Weights of a small transformer language model: 4.44M parameters.
Each number is 128 + 24 x the weight over its row's rms, rounded and kept within 0 to 255. Layers, rows and columns count from 0. Numbers have three digits each. The size before them is the row's rms in percent of the matrix's.

# o: layer 9 attention output (transposed), 128x128, rms 0.252, rows 59-63,123-127, columns 0-127
# v: layer 9 attention value, 64x128, rms 0.263, rows 60-63, columns 0-127
# up: layer 9 MLP up, 1024x128, rms 0.353, rows 0-45, columns 0-127
# down: layer 9 MLP down (transposed), 1024x128, rms 0.192, rows 0-44, columns 0-127
o59 097:167117148115209126130062156128149124140121127077136118123169119106143123137139148148118132107142149145184115106142108132090132124163112127110147121132175141121130110094142099090076164170119137120146083129105089100130091114159134151163143103130121129134118140169106134135134114103114163143177159152148121134140129131160096154158167140134145118141112136118133122140150085086139121130111
o123 096:117161106120094153122138115110115099168150196101102166127076134188142092132136136108129133151170106117096134083095141128133123099132159145128083144096109141125151138152086130177145102118118098122124137107113154158132133116126118099150135138147122130114153150113137110144125162135115102126124118087117140159148128128105129080136107124115122170149126130063140185150096164128105116120153
v60 103:079116174106127174126147167130110105149107141149130100108133102091156131149099113131129166099149106162088120113082165083161154149117107134167123103116128130167098131092095129113119181129135135101111140103083146121122117096119166140140129143142115129163163124070094109141119083140146142112109098136145105119147146082136122127111143151116095132124093079126129125125144150149142123151103
o60 108:128113115138150123088098110104150129139185133085130153128126116117106136148128207129132106136109057120086113117074110158154127116157117127132135116120152153113098140101121148142114107147151072120116102167153141128091144115083151145124162110104107113071123117117157103113150175067142109104161137112122156110122125092119135132130118098121132119158108134104127124118105130153152119118133
o124 102:130119103157100101143155147134131148108109163117146123138128090175161104114104112121120170143136173136198112119118128101122108120133141098090110142137133105111120120136177121117174176097122121120176145143083096159142158095157099097128122150134142115193118170129127118130127094164084147156117127148102152101154168123133134127156115153142139119128116139147098119127154132085114131128168
v61 103:122119109128142111164144132117099095139169107130134153087131097122151154118139103163157088129103118110158129126108129157128112153114126181127071106144118160119120179154157172162104120116161144101157141104168098134157126131136114113121175120132131127153150112123112127114098170148146121150134204136125136110111101092145149143108151123088109178138162125149145131126154168133082129144141
o61 099:141098143166175123136105124121125121146081142129135111146126088186098117080147138142148153146085132122192102136104054170143128137135161114155117160156146139129159089113137117139134094133117111105149139106129186123142125167139139104068106147113142142098099104135124106109136145110141129114114101130103131103117135126136113114211130142160134139117129157137129126115146123141144114123148
o125 102:107142137145106125121156146117142141138145129123141088091101161117169141227093138120143118112103127141072132146147163092129136114157116125134149115131161155148122153098090115144145136108125134148070113152149131131168122125094115152133130114134108135147115119122117081180155108144085107158094114121124124107108113110094135139076105123097126083116135157139083126133146127107127165110147
v62 101:090153101114120074124116112118158116141136147122122151122171083147113107096097124115120105122156111113087130086111102120143127146137125144136200106096122109123129135081119124170146156137165116144144153126104125081117091138132182120160079102146177132130145169126133128145139114153119122115140136100149165118138131126124129127137149141128086103167189170149119156159134129126131173126113
o62 085:156122149108126121144118163162070149119123103127107100131163154106119118117129171130089103093141084161114136084119117157112126106137155157119131113173118147132136132165103140138129149153088083121109091132115135135168143178150145094098114112122138143147127105100131160127098089177201109140155092131144100155131141118132128132162115138133144158135141155108131129106135165085121095150132
o126 108:133106092152112177145122170128152112097153167103166132129122106162124135120171098123156124192168181096124137202132142103163120162143116146104175127124145118123104096104114126101113122142113148126139106155117099157077128079158114105147122114131126119143142108121125107114118124169086183141118126166142132125140107140120118157103128147127142129114075129146140148117132117108144124109129
v63 103:130141098111135170126107132139129096184148116137081125129118127172146090129091132090110099108185149135121119146117125125113087094181120134160113194121131149159127117123121121143110117110128135138186123116146098113113090142129116136155105126073177103123158151107129069125095129100130125122115090097088110140148153119087153117129110137121149154118126106130146162131138114136153143128091
o63 100:132128167160126092146115147197147139142097115181139126135143113120126156085133118118117178143111098141103129126161160150137090176094125111132149121129128099122144141106130122096128140157118106179115133129113128147134091110145115106129109111180118108132121151125104138142134134125142117137152172185123116138165126199140141092125137135093136126155155106116168077118130165122110088101159
o127 102:110133106140094142142177107125108115128132150088105092152133162130139104149134167137106137118123164109132126105101098111143139108130122208095124148098096101145124108111158131109104172114159092126153107143153110152110127108152091147061140121131128109129131124096096113112175126139128181115147117138133184135081115102101117163108122096090094120129082104115133113139156135117126130135145
up0 095:122150171160117123177191152146131125149097121093083116140154131082159091103186072132115121142083118145130120143134157152137176100120119153150117149146118129139118080140129115100122098136119135143127091135143140123118112098120128120115128170144125138123140095137107125120129166129153128111130080132130128113113151110129078146151191140143101098148173143131109080140129101116094144128148
down0 093:107128121120119146130144068127119116119111136068158145124187145199168163137134114121098117143151170158132114152085128153116103106159120105076122086122138109104133132122111136099086144088137107139128130120145108122144139129119092142175113122120183131176112151148167126101162133116143128144148131149126133103169134188108145139138141151164112123087141135118147108123122130145146144141141
up1 109:144100178144121085148089095152158172134127133115177131139131143148132134102101122096158139132128095116106116100135103140122140092139146141108116123120116194138165137146141117143172127157134129128143135108140109140136145109108172136152161122139087108106119149150096139088160145087103155139151151103154154121106086121095170119134109119095183130139168133144110162159099089103135096115118
down1 108:115167129198154088132138130112101168117110115087141127108122137130116081128116116117125123136138164090092157102122152111141124133060108136075175134116114093124124117112123095136113132112130133133123094132167094163108134138123140163144114153115164108129146146124143120144111150137154119091163169165115115181128134131059133141150158148110123130140138136175158115106143152114127120153162
up2 122:069114116118125121162114111133138164156126160143116144128143134130147111157125111166147174152154142131129133168143121163121127119157134127147052091114099118085108185154162135114099144110141132142133126130083161128106114124111086123172098142122103152116130184182132127118129089133107116147135114124115143092120121143122150089119149071123148115096149110138130156136138103109102102139168
down2 117:125115091151122148126156155145126133065109138115109100157127123126134149151109074130127159113113093158170122096155099144117092162093128140110108154124137115142140135131155118141091119158142156099104115160133116103086125140105094104161124111173137148135129090155108125124170097141127125131158078166120163089094134150166124115137120111137148080173140134158160143121130166154098157148112
up3 103:133090108118136096141125130137133156160196138116132194115127124059158122107117136112124066128103155083104109155153090166122116146136138108123176139102128123162120120149117053110082143159131106129127120128142146160127126093118177126121131136094124168118146145170135130116123135127174131165075141138107116122116106138124131137129098121109137115127140149130105155123119131144120109094118
down3 106:170108150133143143138109123081091131089130137191124122125143093081135171179153143131078126071121110116134125155124108127138140111153152117101122107140126156115089147107147119089113154134179121101126108103125150105144114133138163122142147096112087129123154126139080131149109140151118154085114125136155146140140174135114139133106107129138105104122155147122112084111105113147125051134129
up4 073:141143138132116128137095136095142135155111093100118136126169081157140095115123101102186167085130144117144140159073130111141122100113105100128121108145146106101124143064099116111156135123126120141168122145113105162112082133138122123128197125113130134127121107111108132097100133106069123090138128107135143112123168066157158151158145173143100128152106124128133142137134128139131138133084
down4 076:132118146141118160116102146120126108150143164125092140141119170175098140164093137127110127126159105133128146133167141126101126168087157094115116097128146132152136160141139097110093130156147147153136101100151146129150164119159092051102135095119092136089123085111116067089146133147186113113118123168142102129101150138134164122139112124111138132165123136155119151128159129135096117130102
up5 095:142135127111101118118110133121108151101127125112110121123203111123132119086109087179134146137112128068163100130138114152134140164133148119156157106126172108142105153119106133121154154157158111118130113124154162112115141093095110193126132080168134148123120094119145145094143107111079117156128135126112132160102167136118171108174131154130157123150149109135139179124166131094118125123117
down5 097:141147119105128144093148103146126107084079168120121115122161083113128090104155188101187131130137097118161132179186136150123135092125149127123098124120122130118095146092110183149106098148123134184167164113121110103136141190110149133110117083128144110157138127129132130140121115146118110112123133138128128155136104128144146138115115121163146152134153139139113151136133189111131158122115
up6 104:118166088123142160114143106144103127060119165093135154092157166122120185146134092133142147136152112130096135126116147143139130134149134153171108102094157111127132103141143120092146141143136112113177108136094143133140119131083098121174078113154145131117152125110133151074122121152149124173127116118117099096152162112120170121099144094139155119119104123142131114098113145067145105144115
down6 103:106099150139116137170145124133136120148040121136165092123101097121124131120140182091113094147171098116136093166126136115155132157133169131140114150148130109116159147112107129143141156130110102145116140125144094150156130100129137117128136177089098141136113129122122126142076103129114099164126130160143119143083118106130166128121154129106107078114136113082148143147077125161083134145111
up7 105:141119134088098109109112107134164119176099117137130140141157145117147094147117163124122081158145110139149083177097135121155134095143128112132125123142131131117144113081107145157103084136088140104122142125128138155100111141088094099079132137122081063128150108138125134169138133122103136112133101101104134113160147091129058057131137138105112114146110135154138122102111145132128142140149
down7 101:105150160131120136130127142100137135120123090099111134103144116097114169103122129129105113119136116106125141111080080093186131171149149132137149101141105148146129097133138147168112164103139095139181149167099119119109142106105061109140096146134095084158152148114151148134086141110127154124117167129095113145139085096123136101122116107143113101116086146145129153116168171168112127126135
up8 095:173084091140132123135115131101122147118100125134156144144155182153130130173140151098123119122129128130097135153104134158164128147138113133118103140151103113126150106124140131120122093141124142153140143110144127118071181105103136071104150156137144146098143125084133115100121089114165095155129120106118169105113090165097101102189146109129164144116138114121137125133181091138152114110079
down8 089:107107110178099119125136153079087141117159104125157120129172127131165102157145163142193115131119141142129117110149128170124157133126130144149132112121092139151114100093152180139123110129110122195130116100118127175136135161170151112096129090151094150128122145126120139142158152115129139142141130143113122140190147119163097152108151148126101133131146144170125088159148131129126167161154
up9 100:108074134116147147146129149141160119148120116104179180143111108163107158122130138089143140117178125133152136157136126163110150151118157102064108166133135118134097127110124109120119132128156128123116110132133143169143098081116145101145083123120160081124115118122137113116169117147099113101158093147111107175133160107102095128149168115099161147140119153154098109082172129150126132138116
down9 098:136164165142111117161134155119140195086110149182126146133120131142130164114127092093101123086100129146145127182131122111094115132134103102110073123164076144125136130128114134102106138140124093129114186081144157153125083118149120130123133099119166131144114139110129121136137133137112120105160141115144142140118128158168131120131148137149146178076141113184147170130117117092117145128130
up10 083:128159142123119145105138137063170155116109141120131142099121123139129131141139109118158111134155112141166089128122107116157093127101129118108092153143088093105117132119094139090172135121101126122192117121135169123141130135128103086097111117130123140133130103150066107121139142141120145135098123135120115155084114138129131165167111118153175122115109076117188069083109102102131108116120
down10 080:136123126128088163074106134091149112096144138120156145167148177112145119156116103139135135113107119138119154103169117152116169161109138137114149142139106152097149135126146114118176153132139143153178109108110153104149132126129143156108085169112101175112137176180132134185154131139097123126150139092158126165085152137134105135096164135133105121149129139121143110096106167116114093132147
up11 080:100134156110099165151087121106133155134120071179101127166118113153149087139128135125108084122168109107099141138128131138120106149175145101126124099064119176107107175141117181126092114126139168125138093108135171103138139138097124103149157143142141143133134153105113102118101126137155125108146135164130142134140127149111141083121151127100155102094125161131127075145157135122148122101109
down11 085:139130135142153129147132176170155153120111112174122133108128108077075105107105124127093157121146125137167110103159152082123124099131150088149114130088126133126117140119125117106133164134173187167107086156128141166124133147162119121113119093120141120126128148147125097152134133135124153146182096164108106124179099130114140097107133121091137103121113093152141108107131103114185098120120
up12 103:173127125127112113170123097154125128163144130129097112127122132100133123068116093122160146108110133143121114094150101132117116138164114095103135098144127097152133117146149112147174132125099123128118141133139133137178103133135128139125167153122140117148136139132128099143140113104099101150153144149085130072124122162128062126142149098152114125101113125126194078117099163120151214143123
down12 098:135149102078095106153107151121133125102131120145130121093125139104105209131174134140143116145069102117162145102121127122138145095102091122135141120088095103140113128070152155113112138116136122123151121186139118115140142152130133132101141098094111173145160132120191121091144098134125136124138136152160158099156120102149105107129139125114102083125145137140124155076131126144123167121115
up13 116:131115137109092141147107144141161101127131106125154139144131105190154125097136156179156125093153115162178110120119151135132131155090143149153123109145164135132099080120154122135107115138117123119108160175145118117144128132142151153148142120109102140112107170172106114124104112133137130124149101140048122095125130102173121109140160075123135100133144166146150114118121133168125171089164
down13 123:100140167138182111145114143130126161104110117130116165113159137107082122124162101160146141126154102164121135107102139150132129114111142179137111122155140113141150101117096115093157110175100133100183149100115139122135116126119157134077156114160123136134121153162143118129116081165092118106121153082109103117132103132106152127141129154136093134173156147124096155108174100096085138114103
up14 099:092172116130112110172101145102097111139121165131112082083124143180108110133180128104141110146100084157162167111149138114111131107100132142124121111144102115109109161078164103124111138128132122125178137083142111129129114158118165123080103152097161078122123154138134139117192129134156115147142128120095117129104148126122113126163151105154155106142139156130116133174126126099129125108115
down14 101:107138149110112087164162127113152080152132105111064165095113118129115111131103153157125180137135112122100143115124105092105097082133117151163133108149079134144118171131148108134139135130169133152118129108113142129144134145183128109186076139117108121148090147110124147113097126144146141158144160105167162146121140104102161122157081116126140136081116138144155131144120137145122118153103
up15 111:139129062159121098165111156116167123115112150084140149127147138151113117151123167135161131134098070141120095100136119101108147134129128152127117112162114148121154092158143139125177147129129103112177128151132103116118129112131182135116133117152156101165104125113138125130161114141121138126085125126093095138091159079130134150136113156072123143132152112125151148121126147100053106156133
down15 098:156153174156108128148132128125112159132122122086143147107132158144096148111164103088094156104154167101137126155126121178166128123129108126106130128100141072099129131123154128129145143139100117116114148128153154102128124170151133135076147096097129166145125164082124088114160141159091130148079181130119114107108116139145101067127122157149116123117111122121089118102078112129133138137116
up16 107:148095165118173140095108125118153130131089128131113129118144120103143131170134125149101147136135145106114109105155126104121144111141171142103112155108124151133131124116070095143152099095133157116132121144109131149097126141093138085133157146110131085119088090176131139150188102169117068131127142133134110158136145137155133160133119147204128155133106138141103100075121168113140108143138
down16 100:149123141148150145154144140102123139101146162147065121155104144120139125106131200116131123157132122164129132113175118109073132151141107166106127154137183111155132165111150110122119181122098103121109098138120124108159084132120141137100122126099138092123101102119119113110144150116147162108117141137154107122142142119106147140155160116117096151117089165107158101103103106154104187092140
up17 094:150193129099123135102100125146118135128132133081065141119091140139145122084133119114106115095113163099115140122124140103101077104114142106154127117093142144123104144130126129149124087078142168157118139151105134139141110155141183136132111108142137153070157114099119106141122108150101129120118086126127108096138161108138125117155126127127130078130208102120143101116121150102110108114157
down17 097:094184097128148131100107078122159105141117194118060111123152129114161168112151106114109160109103138104139126139124113102142162114148147137143145095121192128092099148127154117119102104125110143126112109106116133131165108161125130155093120126137159160133119128103126124149146149106108124140139132127158108157139142095175114128132131142148092138160155135089147162094109138110096153113074
up18 105:083128138121144148139101156151143116100168097093123110124125092173085117176138132096098100131126160087142137135097121125092143101153125129140113114154117115145150143183108151134185138125135123139113127152121123152151112109143174154150150155107121100130125144124161122123134135113179158150145141086081102094092136093127099089130136140075124140119131122170131097114138102142169097130155
down18 103:114181109110177115124098139103174134126158132104136140142134094157101156163136136134109094136154118092110136133099132098150112121117121152131121158118116102151131104165138123162125179150138102123134117145104138138097130140185172106187119108143140103139134115145130092124127095105145122154157125127116134065129156131099163100145127117100112140159171136075091120109157145144172118116165
up19 083:120139088109124141101091119187142101129092102126134111110146144149137137139094170111130143102085137101121111141136137114112130104132121138138105092145128146107116154130139118114150133147106125134124122150185160107093119122143096114061091136101119151150146103175138132109099143171177131133118146132080131155123140137166126134147150183120152079134123120163098067122170132121145137139088
down19 085:067142099170079192171126169145143160120115128140108104162204100119131112133074151130117140124132144140169127093117160119144171117138118162162147140101124123170125111101121124135134136149132108091124117135155127130105136108133140128092142105146092132151143130154108160114138159116116159145164111105135078118151116125147130127146100142132083097157110161139111124135127121106119160153120
up20 101:092127127127127156128138140094134135141095094141122083130131106135184120142125121158160119138110107120139112151092146181118057132143162132104110146098122125099133144125102124139124133140118130107149128153154153089146147127107107139128184121086101135119093129141104154122100131119153165115110144107126160109123088130143063135176150126120120125145096084106166110109112183184121103138119
down20 095:145141085114148103164105150160089181113085141121179119143151139133084151111112114139134125120096122140151129129113119128158151124094074152152141132130091136113130125118152110124115150128127147119113136108150146129135082123065112118178100124125139172085097147138141127139117150157132110145082137088184102099134103129140099089166125143117167107104131153122123137101114167105103138134095
up21 110:133148147108143124104080142133142130089116106093132126099189166157143117120110149127081134120146124128149103142146117135126094068139102129136118153146111128083112149105118141101169103124166102155148147164122125162155129107125134142175109092094097108118168182127154135157125120132144136169107109104123088106157110143141114128118146090138141128120108127138129111134123140076082079087144
down21 114:102124155123116093118125106106154138159099120062131066168140121119131089122103142139122162097123129165087142113112087125176139137112133101164146138111145097140142107154105098124118149109144142148132100104082136097106115139122134128133124131193126128149083130143137122117126094121124139122098135130152119146119107114109165131096111068117162132151122105106114145098150169107147155194124
up22 099:087130124110129076142170169147144155152142161144134141115123118126100124147128113120161123108131116135138098159147137106098150172121124124083113116133107142163107119139145149109153124162109137120189152151091073164124109104138107136110106187124154154132097112157164083090129123105134125132144100092154162150113102118108152143135133153112164097107156114079113143123122093119157141132169
down22 095:132139150145112110119093099144165117122123141176155100126115101130133107131144130138111091101119144111151128095181128145150129149110135144160135143122151110101140099160125120161085141139086153124179176138161148111108137120088090152062161121139110145111120126140138145150138174117178173170087142101110119133148119118111157150105091134117098108153176088107115136139158118133123138114128
up23 091:152118117113098149119115119114132137142101163089111141130133150157155110099157093110144146132093097148105126131089134116108107162154166155113083162124122165134125091130125091133103115133148137155131114130130182163141123160093155133132176135061163092101143150156143124127150129150140152129117127130143155111089100085151112132166087146143132156085123126118117081150108124132102117128184
down23 091:112135148119141125112113128138134104109154096090161119157138121112105122141144150110132129117191127114138114128156145136104137097138148125081149127169135128083118152127164083152134117157134122135109131134178089126060100152117096129141110089081136111137113088077152170152150141125114164117100164120147140128129155123101133121130143095179114092110099149117125136155128176128126084166129
up24 092:145161159152148133166149122096195130127110171126086087086130175132111092159145126117110123137161139128140157133108104158110150132133103143142167134110122107138065162100123113130156138158105099102141150143152156115128125142132087124080116132125157096148108114144163118160166160107108151147128108139108148095156148137111114128160121108107120141161096094160130116110138132163108113165152
down24 090:164166097110103125163135106149126146101113113127133156150122107119135118136147162124154137155149137091159120133129097176105139151143136151112135104104142138106117157141162096113114137094135113122121153150099124171114133096116127126132101183115159060156196167112136095113156171134135143091136129105095138064105157110092100105141140123122130161132136093153121109141140145100123169117134
up25 098:119117090123142077108109136080160137082131085140180131098082157103127122108153116080091128109133150113122135133090116125170165098159136102143149064143135139119124136142143133140091103086150133128132120155162164125118103161149099119159140150102133147166123109143107105133107163144127110134163132152157143113115130147171137120122182137096126145127128137078128100123151129109092123140124
down25 103:143141154130167134109121113102144123149133136141143158116122103126141078120135138078113132124116160100117159106138125152173145123090109146168127110106111130141114091123160123156141113143141177147137155124188118096087138180105150146125091124108130099121153136103168135119115150152144140117103129081162172142138146177109133140128104159127146179105171100125132122127180139138091175120128
up26 103:137148162143117151131105095105143159138139127097128121079098109126139115100116150136111111092075095110119111122085120114121134119142145137133140146135091146116168155127167082088167109133124112132164140120162099169152089104102088091079161147134142127096114132147132134092112152134098120147114124129083175119129094124126129180141105126113090116140115093110083156103117084143136142110129
down26 099:165128126187137120085078083097120143102105098115137140154116113086104150125118129152148092165154136107110123136112086124161100130131118087142139099096169123153129094145136135139153082112140146127115138119126125154111128099125126150116105103122066146106135171092147119182146134110154145108145102170134152106144137139129124129170132165140128139126111129144079153084147144155089136116145
up27 103:133135152117113140111148171170116128135095111084111139106148178135115109148164142167163168123135092137110119158073103111096136121151103125154129121114133110105118124099098109068102110159171108150085111145150128100107112125159136146113149140143116120116092095131121140163135124149127130126121121141127160146169166091115153117083167107138154080108137091118142108129114134124083106152163
down27 106:128153120133108108107147127103156117151115138091188101129109141098103125136093121148100137166110147103175149121122154173106156143098119143121124131125115132164114083104173151082117118123177116150124077133140104089131125126151128134165118115118117133125149173133117151113156162148120085117136160100145130104106129087103144134119174137167142166140139124119135102153193164115148146162129
up28 102:189138154131125119142121126151090157121107095100145133122131145082097102097100134126081100073119145104142147145141125158117097103148145150123106135148132092149134140174097140125162106133124162128082129104144140184133152109143127127145102065084124106098102125133127086110098164157137103125112138101141133129093142147121151144170126093130122137160126095116142090125155119126150145113168
down28 102:125130140115106121137138078153141091102155162102140160135153103148142179191169125149141119114160112121080149136090153169153115126098143102113129141166102098173110144128152146167159083120134165124116144117174110181153132144086106177095153136130152111153158116148122125135148135115144145142115080124165128121165126155117154131114125109115122133133084114125122135153125112115110111145114
up29 066:192119156164096111115124113148127113121078128145158153104157168169108146133100146115115142129108103132144127147103146160142158138149080103126118129120124144170114150147122106131140116136141158122089097152075139132131117172099100097111147127148125128101092117074137126165085157136136114124174113115132167145171114102110159139150108070134122111113155142114149141162146111136107115127087
down29 061:166121133130127152140124146131143133132148117126140159146142116130131146155106203152145106135145080109134121078155127148088165151156128190149150122150133119112144095107113122135129164173131140180155109110123157102113126173113148118080113124128112148111125132083170146116141122114098124145141134157117105100154098161082121149159136166186135125127115167152114133116157122148143149087131
up30 087:125145171157129109123120133062150123173140126133105127151089121087131129131171110118141143097147134152122094136066099110134128115131169159147095104180110162112168132134100137111150115142122155116149121120157120152081113122134143098101117123148096075102119099133120158117145167105136120134134127144133097156115125094150129136154108128132078130098093094163161135105132101089110107148159
down30 093:121140130118127124098135125113120140134089131131126148152152153099118172118128122163075139088079100140153080199092114166081152115148149119146131105157117103125128134148114133129124147085156114110088102115137120122116111109158067153132142150146125148130126159134144127102138160142136142101142117144212144122145110159144121136131167086122132124101134144153133098085141122112107095126104
up31 079:119123113108138127122111116118139067129139173108149142132116081155111066133115170101140128100167094120108142150077135142120119173140165152157117114077114118117092124099125106137125115130168141102138117149076128130112101162141155119132164139139124123116137107098162146140151114142110164134109106098176113084145169091105119124140124133135143150093130103162110114112119093088137131164096
down31 082:133132152114124136138124103124134115093103089128143116170109134070156133099152120109145160136164142134117152122135136139159149148154149121109177112125166133142128132103095151096112095091107112141120117139169123126104150140146129143114152132139093104157155156125148100098147160133137104154168149160106134153106086070095129111077158112121180132088106124095150100175135143158090147141120
up32 105:136130120121121121172148198140112119089150146148117172063134110155174141120122111145144106148103109107127105206130102094122143116155096096126144086124120166102145142109111109138178132122125146173124141127134153129100128111142088163119152153106160128103102132131119121143155140155126115165172142166138148104128159119115107151163114141134096156122087113133159109133138131126105114109106
down32 108:105145125113112138139078160133096112086105153101127102139172113136112126117159143145128123128118148117169123139128133137122173093154109133092128090131102092128073169111141068113132109103113132135147112092187123156112151119156111121145134123102200143121089110130130137164127188136150114130112115137126140118079138097116127150119121112128126096166126132098165101161118106112130135152088
up33 080:118127130099099146155146146159136123115175134104105153113142133132100172102137169133114117145092171127122115199118119110133148129165141153144139152106120121100061136166091144079125108076192108130109113140157148138126166115100144194117132128126116166106175125114148115127125132095126129120131133104090153114094124148124133112116110138132101126128134100164151089122146127139130120095132
down33 082:118162123115121109115162143150114166129147122128110123104113158126091143141117136082182081147122087150139109133145113117127169108121106151110116117152171136158091146135156066117105118143121133152166118138131133142150116145146115112164148134107124178081140117117146096109114113139082190149103138110125138081131158130100190136161095141109161143133161125096117133105122155119134137098152
up34 104:132163106114129099114115138122137126111095160132145135124118097076142116164142151170176125137111146102120080101114084148150099137144080139143106131115163155161145158104141110166162105146114133135160140146151094140132157128136144102149101122147139109155131105119109150149138115087113162173165153134104151105100141118107129141177130113094108140116170114111102126153100086116142161175165
down34 102:116153135118152083164128126122149111129155139164184068102146083094133115136183153149114107169149112139142078135120103135158138122154145078136124097110104127149101118116092135093128090126134120135117193133126132125125128143174138112134135133120181113102145141130137151119116117121163157146116145135172123144127116154164117112143116094094134180119150083128158115135125099100134139115163
up35 090:110122176112102169094149157126116136173160152158134115123109127127160123140120134142133134175120138128170114069124127144158109131124132115180157149103143146148146105116163117134166138135163134116184136111116159088171143178100090117093095123143138113164103107154134147146142142118096121165113121138090086117124111106137096123135107140097094134149154117120164145157114132131083164115132
down35 094:102124123107175146120081099185117124098141114150142134130124117154124134095128121088174115146156097166120142136124129122120151122141130114103146151132121175116109133093106105091110125134126130146106149085142101146099113143116136121081139163114121138146132106151120157052134082144129160148111151131153104138137094166120134113094121127113163118118128114037139166166140122130115132096129
up36 127:167142126110150162181157135096142128103152116132156119149131104148127135116143129113131161100162164163136145128127150103130109140178085110142085081148132132121122098126111153084140115131152124095094107175154104135107088140163177139127136127118128104125157086180185145130117134094144122161150107106123111153151154152132090137121159109124090091129129090147139149142114099134095133148124
down36 128:161065188161108143131149119089088150122161160121137135123064125134123122160103127092135138136132111121155119109132084104117161125136103139089104101130106115103124110115163124106121129119104112084144118091143123148139099123126163114189164125139125133140124144118125124139108069090106140160150108091101127138091132098115147105130168138148108113108171135104134122123107088133157109092122
up37 108:122106059148108136115105142119154098147074133126081121175111149152129120087157123126167145145125138110114110120116173094148137128144116112123138102091141135096099121162133165101107090124103100169149135119134106092132140132101117119172154144107136100137110145128112133063108129177151117141140134125127132098103128127114141163098091148107108068128139148140147145084145147096119104123106
down37 103:124112124150156146121129151124125129135118098133106072163140120146128146143168131128117133148143100106122131131132114140145143127091092058075119092146126138155095138124139094116129110118191096115124112125115134145132131122106134141138105135115184100091149113139154152083145164140124112113124167154176119091108168139147139147118114195106139137108141103129099163096107155141143135090075
up38 079:101122112098132156126159081154096127086120119146102121131131123126124093159154172154135138115114154112116141144077100131180113151116144102127119116135144105159068116168113086138122116116117155129136145125140175109118144125093143127148122123133079101153110137086106068154117165110141140106104120111098151081164117099122113113130127169141064099145151105121162139126150113130133105117144
down38 089:125153151079122173174167116157155148129134115108164163127157167103098139095130105127115126133118183141072127171126105104162147124128090113126125161124137147138114131130103153113163143168110138122137142127179069128103138145099116144090151148146124159152150111123141077126095123074174163141130162103128098130130137145149107126107123091124130125144124141142095161125121121128132103121105
up39 103:109145153106097161108118120124157116120129097114098104148126138145044120146118131120124109155103111142178143163146090086158103151134133133153130108119080136139125169163124140109131153119126129128150118129165149146163131076139132129112131151118114111130059139136084126152124133081155174176174144115113128126123132118141170145153105146161101138135080143122130138116150169154109141121130
down39 103:082147154141103124101113117121132127119142129132104153153137164138134120083115165116161110155161137175085114141153135112121139139153158114173126138127118142147109112114160133122139119152123142132168152133130141141174116077094115176189114100132082127107108127109144166123092117094122148143150100151157112151103131167086145131142094171176101117142079097135153121170137132111122144120130
up40 091:098106135102111113132116163141159088128141116142156128147139134126126154147138136075113157148128081143134115151118145155106118163145122135076162144143126161114128117141146139097123129132137122131144110084085131119119129131116135144090113117079123143133092123149170132136161168150112141193136134184119115088094125157123156104133151117148165093117101091118119103141078189113121095085135
down40 089:159094149133103185174115137126158165100102115122108115116143131088139127143086149135120097129111143113106121132119103127107115171129134145175100108132116150086116115105073104132099113120157125131158116102097130146161108074149156124079112108143153127097155125187125117111159113124122131144127110127089109138128120146089130115070087132159095103148133127149128118160092084127126138117146
up41 079:119126114116148130190104090143110132153127150098180165107163104114177129122168157151108130140136119119137101106077110137140113123163111136123132139112095184138123129135108104128169184151118108129114145145138138158149158124127119124140122075115062132168130153142169174125118141118140153103128127132129132109138137143110114155173128138102106101115173162104118103110120126105159108174130
down41 079:135146126138127138107097149093105130181128065107133146163196141123138150132122112126114155103164149117135134104135115153088084145109127104134129106141119130135148125136140086143156102116114084139112124195140144135126147134185099126112108130125097141106141122133161150141095102095160132159106133132150170114103151095118135100150083126133138130078098075145131133080118124136095115115132
up42 104:114101143135157110170142120108130112088134121083119138104136134139155079088137170131168099136109163121116152134118124104167117082102103146109112113111176105116115141087114073130177141140133116121152140097118101166127133105096138176070147189130117133116075102104114129125144107140124132135120159157113115144130134149101146139109125096134168125127115135133120139073127137116150123146086
down42 105:109137136121134132185095141150171144154118147096161125114147133107167164112161107131091107096098166105115133134089118123184109117129143113155113057106119135125157151144110170124108100122107123128131149116108107109120140115140144143118130097144119116156137113134112065139144079125150065122120101155094110121110140123139101104119134146134103115113120156141106127166149123202111146146113
up43 100:073128135124130137134139127132130115109151138087150166102158206119117104108117132125151133098143088123169112126113124115124155110122146148154150106098144136141118112195072136133115155105161142142125127163128109155168105146154100146133115122145144119141110132148133141137117124122155107200072130138097104120145109154124173146115097130089112117090178109159109121119146154129111153145109
down43 096:146152136127149145112108132082147111141105140128136149133139139083129138123126134210117086092142115133144156092078131119150128104136160123147084097089113132145152132135129162113120125134168169149154091133093147123147156090143166108121109099166139192106128166129101158101099156134138154137137126136131148119149101164151168133134153105089109123161123139090126081131138139129130131111107
up44 089:110100100127150113157145139144107119150098106176156144128193136092128121095111131104144092142139112114152135103141153149056143130117158069089108133138098130132103120105102159088163123109109130125097102126128160098138125126144127115155130106113138189133103106109114099146099132136086130168111172106110183102137148132100143095119159159118142110139144134123108138124138154154120096119121
down44 089:166140143108122124124088162148126106106148148169122126098120089100106100138133136096124114128139091118151125120158118168115141150138103112136152111147116143108099146151113108139087139146143143130141152148145135125114086131144099109100111119122193135129159148137147143125059137163143082134142126116160158138162058130111096091115120112158120103128108154078170123153169139152151128154092
up45 086:106092104167122163139142092087124134142172078118134150125124165162105116086122115146155122127105097131131146109124111126138136108164167136119080177101099147071136083141185124129139132122131143175130133166133165106096126161129132168140149161114123129132107098117141127096118130135160107133159145081116158108150117141148132094100113114119116147111121080155152101105126114091125135148146